Weights of a small GPT-style language model, trained from scratch on English Wikipedia.
Architecture: rotary positions, no biases in attention or MLP.
Training: a variant of SOAP for these matrices, 284M tokens, 2169 steps.
Each number is 500 + 40 x the weight over its row's rms, rounded and kept within 0 to 999. Layers, rows and columns count from 0. Numbers have three digits each. The size before them is the row's rms in percent of the matrix's.

# layer 5 attention query, 128x128, rms 0.18, rows 0-127, columns 0-63
083:552481455486489524454473491493573571520471396482539494500477532486474411416546449503531544456523596483517478521398462513552546476422500563536517502516502502477465505484505528452514569547532491
135:471459520546577561533563480502435473479581516547475564588513586489500467498532504606562469540524448545448500490489476536466515462504518518510526526508511477569501495570452508481507466468472505
086:455519452520433498524509475579486557511533537503508463537541504516454556484506471507529492444467462521521436423475577515598461428508514452564458526531501492462527475516446530496506524559517484
103:478470518432427449508488488545515412473552548501483429465488489461460472514483473525485506416545522383564521535513524463442578458511410499486468480497430395443550493500558506492486481446517489
097:509496460506588499548445486523486489582405496495507535495577532492495456424557516533493476507523487448473472599549483469515428502512505517476495530541480529460477540524525496486523484532414520
100:517479473490499421510498565505574522493431453471461476551468476608453503527470498475520535496450508534549496498469507459448470462554535567520468483439551496445441433480517487556491508464502525
094:529503503503491443431501448496448469500459463430482494433489494472530544506536486515472501488636483514485524529490504459428513465434494503506494528466485515498550472495499432468551517459468438
094:487531539482572465522467496426519554560514545470499426468398504535473469528486526484494486516451495486482493429482457483498524581533486486479474624512517438500477510464500523460465509484554533
107:571495452472496474404487487541505506494525534515562536463465485544556450501514518486495504584477495528535509488433557465508411507498496470497539406446554448451481506479506558506594525511406461
104:538481489485530548519544443485463498498514524535475477548514419478460441582475450502550495456540523433526508463506577436518539521537524470551522592475421502558513519439460492476525512478492472
099:513499460441499516554495419585527541524523577487513417467540521518410592494491506472522419487521525471495459501484507507570508583488429445505541506486457470514442543534471519483422482501436431
095:523419467537495527434464538490499540495475439514448452505548475453525466413483517498506441535486541492533460470505470536472441480534470536548443570516486486431546445457499511517482504458581575
096:536545438456482509479533541501456481545524514491470514443507432439575533525455509522529459454596488488505433516553447462457584580507479502557494496512467523475547540479522525514497511535554491
094:512504397541550430516470481512518464521560471460509551498532563481464485462497506522491511411465453476545477549496624496558518471457454505520442471574446523432461487511500470471496464524493504
100:528453442542527456465491454526487454484554474497497445411491488485530443513521507495497528530499544500558482480511524496558504479467373484506516575546522571455448455532531545526494504511543499
101:563541465507521555468510519436529545542486493493529498586479451504438514494451526549545520454558443480526486525466533503505507434585460489478487502501495526586508474472535526482552560480481588
094:514537474491522494442559569572528463513523446428441536527513508513416504446513526539513505463487507496461460511441470558465486432581508485568483489461508542545502488461441495554501526479525421
092:524510464509527429539514520540518466522463523506520489501518504493469463445480533477478577550467485547489503446523476523588542482409506523508505434460458476413525530565481432538513459521543508
095:462489472514499534500535427469504466484464482536592478502582503477478518480615591470490492508529505452439446514484565494540554566546443525517491518515499466519502457494481413535522487543454534
099:565443463487550501551561549473512511528529525540533527471467453428413512475572498431481475543458501460546479497524502535457558544447449540463532532507472535541500518582482509558518512454443508
095:482508455517530497510528461509521561452506440436431512506558481462495448584560481472480565507411495453454443583513552449473530445457519486538486489545465427519524515523577482397540489528445451
094:510517460473460587537460498513466502540503448425454528479474393455517486512518467480525524503454462468526495491510480496546521493453526492498518480568517403488471529522506463538500500532566566
082:514488509482552481430475498509519560565535436522538511511444564513433412498450529451461464489505477511459545524491553526494531489542472473519494513477524511512505525478589540473496396452445466
102:558530516486528483535540502502509536499491500485486431461574510502559485472530531485566498472446471544517521479553462475443524473566465440529600453432465489564503527478433507386502510496488457
106:470506525565494478465587516476553524567569464467492481546600526439446564454473484469428510538486480507502486494562529449405507508522510488529476557624394488539522531488502537511576490431531533
106:483531469439489440506446455548492515460530505529455532521487493537513502537540522517490489439485518600408511503519512518533486541522514479560408532521540524513508389464561448494478519497499510
099:503524532457511484519491475491510491517475477592510502481474516473399518497545499441430471502520585587514557532553530479619510519452472536503470505500512467465551550453550497466478510456477510
093:532471499487477508488542457493507446505480550488475538464506492535507487516447464520523520458511518491419484511524528473473473508584549508457499517485511517477541469491487498433487504489553361
091:482493537543516558420558486443496442492438535524453517500482515510525562523513470559546564532522524538489466435481430500528476474484513449486490486474575555585449581530474488532498526557479440
086:447512476498529541449535429564511501492470461481493495515505507473549448420554518531493475557494436468525495449507496528515530431534456563534545470491549525442453549444428523459545485454548451
102:461501444501569489457420384470492489465468508480475481493436562511419477449490477502509457438436533463481504486482476590467565517544441484587538506454477427427477484474523426435517542514553484
095:528507579466465578500447477562469514463553563492551504389537518464474514462475505501541509530505510527515529545550440518555475479422526461544528526522463467408530586538553403534529614548531501
105:564541488493539535500458505477503517466501520482461484469493462478488499503443540483557497500498544465429496454445556538585513509536407550516470533458498523492454455401449435494431515448427540
088:555578538492486461540563560466537527468447501514470413555507528504488568499473483506464427472499526571518525551490501421496503471549471488532491436571495510544476523543541552431526533531493503
106:582507489506461549572409506442563512440506507570504469432447587553543513431500511490519540467460519547388462586500462500499502498488555475457552507413517555500509527450458543464487470484493502
107:488507509514469529536499488477488488516477507495468552476515490472504479478460417468538444427458503443534485499510573470533463496447418457482502503436476505509487425482422476530507503551465491
100:510562475491552416513443512497465425540560490585462563533496457422443450523494530518559521504533508515438530445505500480557497532566541465519533522535509510462505544485505538440489509530448469
089:462503476470472494531549405472485479486531491505531455456547488528518522450508476466454470477462559467547489498495550540559444500597512466467516526489504508455488518483495515483498501468506477
102:442422529536525424455591483498488469516510469494463482510493430501481506547476517456451549476444450516542457527493509440528433496436488474461534524438409523506456453511537508486478435539484494
088:465583411463524458455429524502509530410519488475524493533480532421491473535461426505489520533464447464531498483544475523489515496457597512563477491497489502528509578594476529507494413553573568
096:452487459558532487455547489472505513473507475503463552482494529471437568526449432467535611564462530515511494569465466497489535486512513461457545537470513529441480487518486556527491458461559452
097:456510512512506519524409469553486516639445510443569490511432537485539514514501451495484509595519540447494483504443496521520472526519455563484482493576524471558416504537471582561467472472505491
107:445500476561575490452496549488486531504519358457432453460488549499510504450486501481506503424469414518450507453574536517522527515490582463557504532567563477564476461473540442493478469520527485
099:513466483479460560483529590452513525553521497441543530506481470523493427534453495472528530483487500521554461519489518437448521478483437517505491476493477575488511516486515474470494546562514481
099:530502448443541544503489495503509487512560442534565521505413484534480441456470541512560493494525472561476413502397535534533553500417508428500515558402514438426504552498521449492462479483513512
098:628537438497412517471493497514468505458426439517506465514484533443526571499496446494511458492476546510501508463523517526509522521507500485477502506477471483491422483450501455447549528491560494
087:559430511532536441467482490477442450483556467516480521483531458531595490423453464440465503483414505478466528476556483500476518516491419513528481429429488556548477471526507527557481472507474532
108:489509512544462482515491550588514498514494501483522433499515535449425469515503496500507513423451479532563460439514532492492394449485454537484557527458467578496489475442465449471543490506489605
107:546465499463489595533492488536537478503518532483550495497494516503427552426532465483452550518503487573438599516451446476505517504543473480514508475501509522533472443480487484446420476553447484
097:481537394463471516466504479542500494560567495513507485469579487453540494481561470528495510467541527543455519550483496500472528515518505558564542501511549588566495516508487486520501469602467458
113:433443577526445493516497527442485418501464490509513541560532457538515490594502446516545457495502479477484540626518481540529448521480538549535426480517532442479530453465464471439486433564546577
101:460488515488496538569470482419490509516455431468494539517511543452442471422472472454473459457481398443466490453521428497524513482485561557488503451512482523518528538471470533448483464533564540
091:509527504497455585507447530518469515421459494572500535457486429406428504447518493563542496534480540566473507509439484457510559518441487513427539538469541444469451484524492584529382501546497521
102:587557533524589512602535496519436503508495468489434510365492479517583521573460498465534481517548550560464489541485501521447455504470496442533489522450515525460516525544497465466471519488483477
103:467541559491455542556558504516506457483529501529456548544556494523461503533510517533480459507532518548504583475488471509524436538524447481544548543488601422550460531529545483575489510477481513
104:429533537443577544451535504497468540495486481527512478534577446499543493482489502546526535489530453570513470536614502454519462467492553528481470609528550459457509471516463505488485525509476469
107:533473523498510517516498430452492477529484500463553550538489469522473530516507504514438490606466551449443480504560501502487528516472468498522472462434521571516430519448406487490525542594495473
097:471504504529544486558564440419479392510471516485462484521493555483478470501443532502502454533524500508499473604447495571437525508527482479449494496488524485476465492519468542541551537541499456
107:496504452629487457491499520507487457441501479459498530460534546499530387485524486479492454517539559489542558476512488479610485501467464493507491540500563485573480502517480500500440524420486555
106:466488491518546575457476500477519541536529416500471447495526488526480566499504515444487538446502495415512550486505475530530475558570450495433506459545502446552524468497459490500493456525489510
101:485445454472503431483545571496519446491558573523448479559540541515500512460477505538472532541498473507504499488486556418575555439549435476520522446473472537487559478511502497415444484441525510
109:517465472487519480477490433541513487519475490548485494481477543457461453491485446570498553528521525514507483578513498539509538529570451545512491484481484452587542464590494516552414442510469468
095:453551442558511525473482528492468517506494557514515549503472506506520560526454530452635450481440410501482493464517487489475469502492528459473515526504505445491515494503478509538438538501484503
103:536517475548403546511533508550495524449503488371454524568497561508533581494461516515444508473492451477461446474437506570487481481490489457495452547443469474570502521435481529472469420503506420
092:496428430549475461539451565423473553476483487561494561499464533506552558542586467529549453578460495475448533437514488430406440552526511557492536480536531513554477515480527486482527510521485563
106:436518507421528545552491482538538508444498578515537541510459497486504506427477454538491454476454543496505477469512425588553559495437504484558510494548572593540523506496526472523470527567494435
109:511487459409504490543506528543507439553529497530460516529501562430480456529551509594517461502497471508579487497558528451454501531548459514553473507520482465500552510520545532527510469450497522
117:481499421614537500501465500505507544475518512483540575432544485473499556461464505435475509545467481508480520586522491502457441478485578481435512507485448499460459519531496457569524474508481512
088:487505414532551440478453445511517522525505514501466584515541447498531509433446524437498514498524429479380564559463527464504488530497525448448524488540426475515552440460498530586565448569531483
092:479525495492438409410516475461495546525554528521513490479545442511521512483528486423516526550554527467495512495488480440454478546507474505437495531505495513549475450424512468386575502532451499
089:556482483538406562525471417584435498496472467533502484562510434494518492526503469469503527507483467510498445547545596483471454453512465543546492637478473513458490512462502485467501505448474474
083:512498464456526552530565570444496536493436577459497489542498583511450447478471519482536441552445426495550561449480489541564546465504497477479531518462473549490474554507495498450475560469504441
105:483450459427444429431469522556550526503502497515472524510515498533558482497476457496544468439496437491488501473487536481502434532449527514506441561512470536514527504492548503460472520568460533
108:521538504496528525544444569559553565497500538436478515470489473538559481505521516536522469545486459592467483530497517461490516474426547547502454466431515544476393476484528431528438432517510449
106:563532469555567603463496453581480531581540471555506561540535544513525479492485522493509512487503489481445446460553482522473549497462502428526501563554540466474508479516500489546497454474507468
092:491462520535553559561558527496437436477538519501508557570516529517466456503596545516437515594477501517465526537500562403447526507384493531506434497489466440503466506421460506469540567479495525
088:452501484486522502491510447533425547508504545480508470467508519468450518489501472413503522545441486389464513523499565485587509431463520454485540389490565547507479476522470493513524494536426551
092:509471459542498493476500515439457550463521451498495451516516446443427523510486525520468468487491478469465455593580534493498460511556540541465605525534461425562509599542526496520497485504583506
103:503509510490504513518479512502536517559427542531486452468444580529489560466439527558513490481517524437460489497535466576435537490522506536510476407462501533486534469471493496534508517419494531
109:562555511470474444527500426540506492567402448507485500453503563530493505488547481507384487507424518492537531469529490533488526519449525534489582489508570454473494603475472454435479490530516498
086:485510516472478538488500498554485499519545560470537463511518378530483454459578559450445469451518480510549530524433434490521542499492494476481557567506484446495453499510507534387486538503539529
093:456470495556456428500516470519463487503551498468473455533609516505489472486515486544495533562551583493516481519488554483459531558483502480565475564616468445553490510479556527482453493406408522
103:567589510507499511476524531462468495485496535450526409511467580572437496533433462483488533495523478445594567484507541535476499458527493480524417454481478448454511467447491532540519477503507536
105:531556480489535435443506514535517523526463514401493510497513525561453475537519560466559573514504513508547477500483557518521473539477537496483494479516495495477512554483535483428454519432496518
089:450486537538565485520465561484511504576588508464506591495498535439502514507405475511499499489532471460495513448517527554491500454519527503365447452466463440471518487463453456459563583427533493
093:510518453486482518444589468527485496446475519495479473494520485461455543489435465440433445543538446454496506521437510500570432534477511541500555507447414519447481517468457496484470441521498493
106:471558495503390515552540492449451568504513501454536553470485554488535549533419466520488496459491484529588436552547517525452497537508476541470453509503527482562448527476478513535474494474468553
096:530462479479491542446460480520530477485459522535480500503513501530533456477476488566425534420548568456426486442437520445559578527491558450519561481484540523467451540554443483487500568402462464
094:473492476468547496481465561488509529495486498448406490450536525511489470403479467564497544502588443513532603492452532431507456592489521513481536492471480552501496525420468517522545484473492494
100:487478518561555523478484410489486538515493492559540465484573523543520397480531516488456525483474514527470457491479461494492569426532479488529528508502510522552533527484553527516478548489486517
109:463495410523466487499510521424541519432531533500465470530507573559484463558513501530413445463430526471504557498494490501465485470466519542471508513499432514527454524477525545507527503527446495
091:511444482555500467484505499508502519506500494444523538411559575497537512488483529441423526454418499551577430547562568505540490485456527446546514471439515472414552531553568546514516494509532483
083:551504499458499482521470507483476511515568498464518511504465571496551527561548492530535495490482539456438529404470392544466567462518510465477532444534474500518579539555509523504555542481456454
089:460504480492457481480462586529578483552475451527530488462524559479454471465582455528457536518488472444499461423544464598535496502493475481501494600475524467501492472492430542484501438562483505
107:484537584494486484477501532508445471449514560517537545505529578490531440500491526496539521508587437520419551492468558520466486462488602536523494514565418461522537558533504510521524477510439506
108:458476527459486480546535590495573519523531500522426509470497478563535471510557497522561491487495536484516530475511534434468502501523533522478510524495566534558459472528477559517509503468512476
110:462473535476492502545553438502501468442458487543448521476469531470506433475522472508426492511457541574525527555500504438523531516555535498513508533470534614513546529526448461462522438538487426
109:510495489509534513580545496509535531581430553522528487445460559437516463515534508477531481468546554589508547504497516527534516473462515462494498499454492474580501504487552477520581517467552551
115:537537556473510494519481472481511440548520536514455493563477545492526427564545526514543505491466577559456469509430512448519508436540511546495527506572512580492506474498458476571518517499512543
100:512566506486476438573434534501490501420512452484537389469487504528488504502473515454434516488500514491442549456499467543501531557550547481576538435514549443541500506538540523417501531500547523
114:499410551448500571500519514460493555465489507466522518550515507415525553494505476472526576505490516483515496452549470531473476445521464497528486524526460473527511468459540478541506494489401523
101:501500577575526534420516488565511483530483523478470573498575521530501482502525478535536611548532582510462505514529465464425500504515483478463485525544438475514545495521516506504451452575470501
107:458459467487518508467476548466371456491492475495521472527508547486485451480471438446464465474510490483448601451556427418483458545514529519509539531510542409484510472514524487539418411470495441
116:467433519535483526428511493536495464486453464527613554474490425555500446424514577551522447444480552470445514477537517509516536509532458486488529471488469495480505445480519505496496543488498549
104:493499576498485521493505449507482457483449478489508578498506514519471440522537499456517466445558435460493484429435476586554466482520472513535506480452410544539567499481520477556537528518541425
102:474491489467458463494467500430481499438522551458505441505473507543539498455543574554503458534468529504421502448528524441557517483479609538582480494441471501522576463480520443457513510563552475
111:478546558511472487527514476471539551495497549530457452546476508471485503515389508552488532473490536456480493529465502552546541492491465440575472525547503492474550535505491536444557522522519442
103:544468513532505505460539500511526446479549491414529500518515521558526486514543499558512475470510473542560543528488386529447557529435508547513472610495470490532509508435495514436495460512548545
094:493497543491448426436523536542512531482396507476529507459513550416581495483560506535518467452495449457483506544460523510476495577485563403454461455481499493527494465576489523515467538517482429
095:503444476496419515498517507543517566517559551451535496498468512513524445470481497464504488510489492433421563549505557471469532506456571551521509494532422522523516483500561514426513455473512486
108:525509527444538480435454519456474548519468491506454518512536440477507507499521464576537472388459453521483525493489448565518482414493522494489542437538463582533466512511496459473519502557493542
097:544501490461491511447496437556498551481521460448513492567550498484512472468454490515509462510495549558485415528503492481465558498529456488490645496509521472548560447498545499500517526473479632
101:445560498430458499511540474484486497483438462455490495506518487505526409517501565450452493569572472516508525456537562542541499488536527521514454449460509513405489502539494525514505497428491522
101:522481475524452455439483477490476487437404480432490503464534487392466489507467459574528511535487552538490467472479543461476538563419499500507474542507403580497500531515469493479496543499566502
102:534466446527466527569501573532549532511514487490520592488544545551458455515464503468473582501496522461529475486429492555506538478485502565548573400427470512457507495440510499521475561482447447
102:458445512549521448528532615574511491536558537554458446511526506496482479521463501575437485498442483480543520494517502526496431522575447502543497439497570558450515441535507509518492477551474531
091:540543507496498567531462495500569499470478504496547509477535606581522469453459505534517500488453527481522560495482478440404487412519571599473539576533534524522451486497523462451584534496506455
096:396531459481514513553466492464574447479478486501567520512490446500444446425554434498518533523476570449434454480554518516520566548531495548397461494573411516521490453482521531522505557494512516
106:582484546461486500508497494428561486492455554487489520404479508459586474472473501527521489474456459496524480500517477515449593511455467512495455465530502553532522443479442497423525463548505594
100:539449474599410511550494507460458441487494558539477528444482527542434460498445464490530481448548550523481537472475414503512511523540575479519510492492536508506481502530498537538484535432539568
098:511567579517547523523489485523503497500434471530463455574445539451467455508446478512512547512540438469553544456465516515528485507478489531547421559481561409496458464515530472493523572514510550
098:510562561477529500551463476451512561527458493478487513464500559540546489476522556468505584546560456540502383472564488504487603450494499523448483535504564485485543561513483545466460494481437508
107:498525446405525482437464575521512508523578444496511469521513472551566453467480585509464515524557490548482506550481518577442449542440580486504462527509575461482434433516501475508536563545502445
100:584473486482478472474553519493501465476508546517487413456559538534509526478455424536546481549392508504463548470472454492498519466443476494519538457552475497445469425502441568555511503504557485
097:388535555498478511511492447474536514477465494475479507499444426531554545461543532514569496575480539479526505527428531550519510465483475532501392485587521446561487494527519455515478485593532608
098:475582538451449532566528513455482430439493511511495506493505416528496415502543478460482532486457496493502508499450474493469415507494475475435502538485619469482479531435533576589563534555468534
102:536528529469490459448558520472546428561546469496527500396521535447527506452547481566487484514531506506532498542518496501555528503442535499517425511525536570570495524511488450521454455502490541
103:528391492495473449485464551439529500520488494554453490493539477482509470452503493427505487510472491567461459470530427457563496470532471416538494484566566443493419445531560454468519479478511469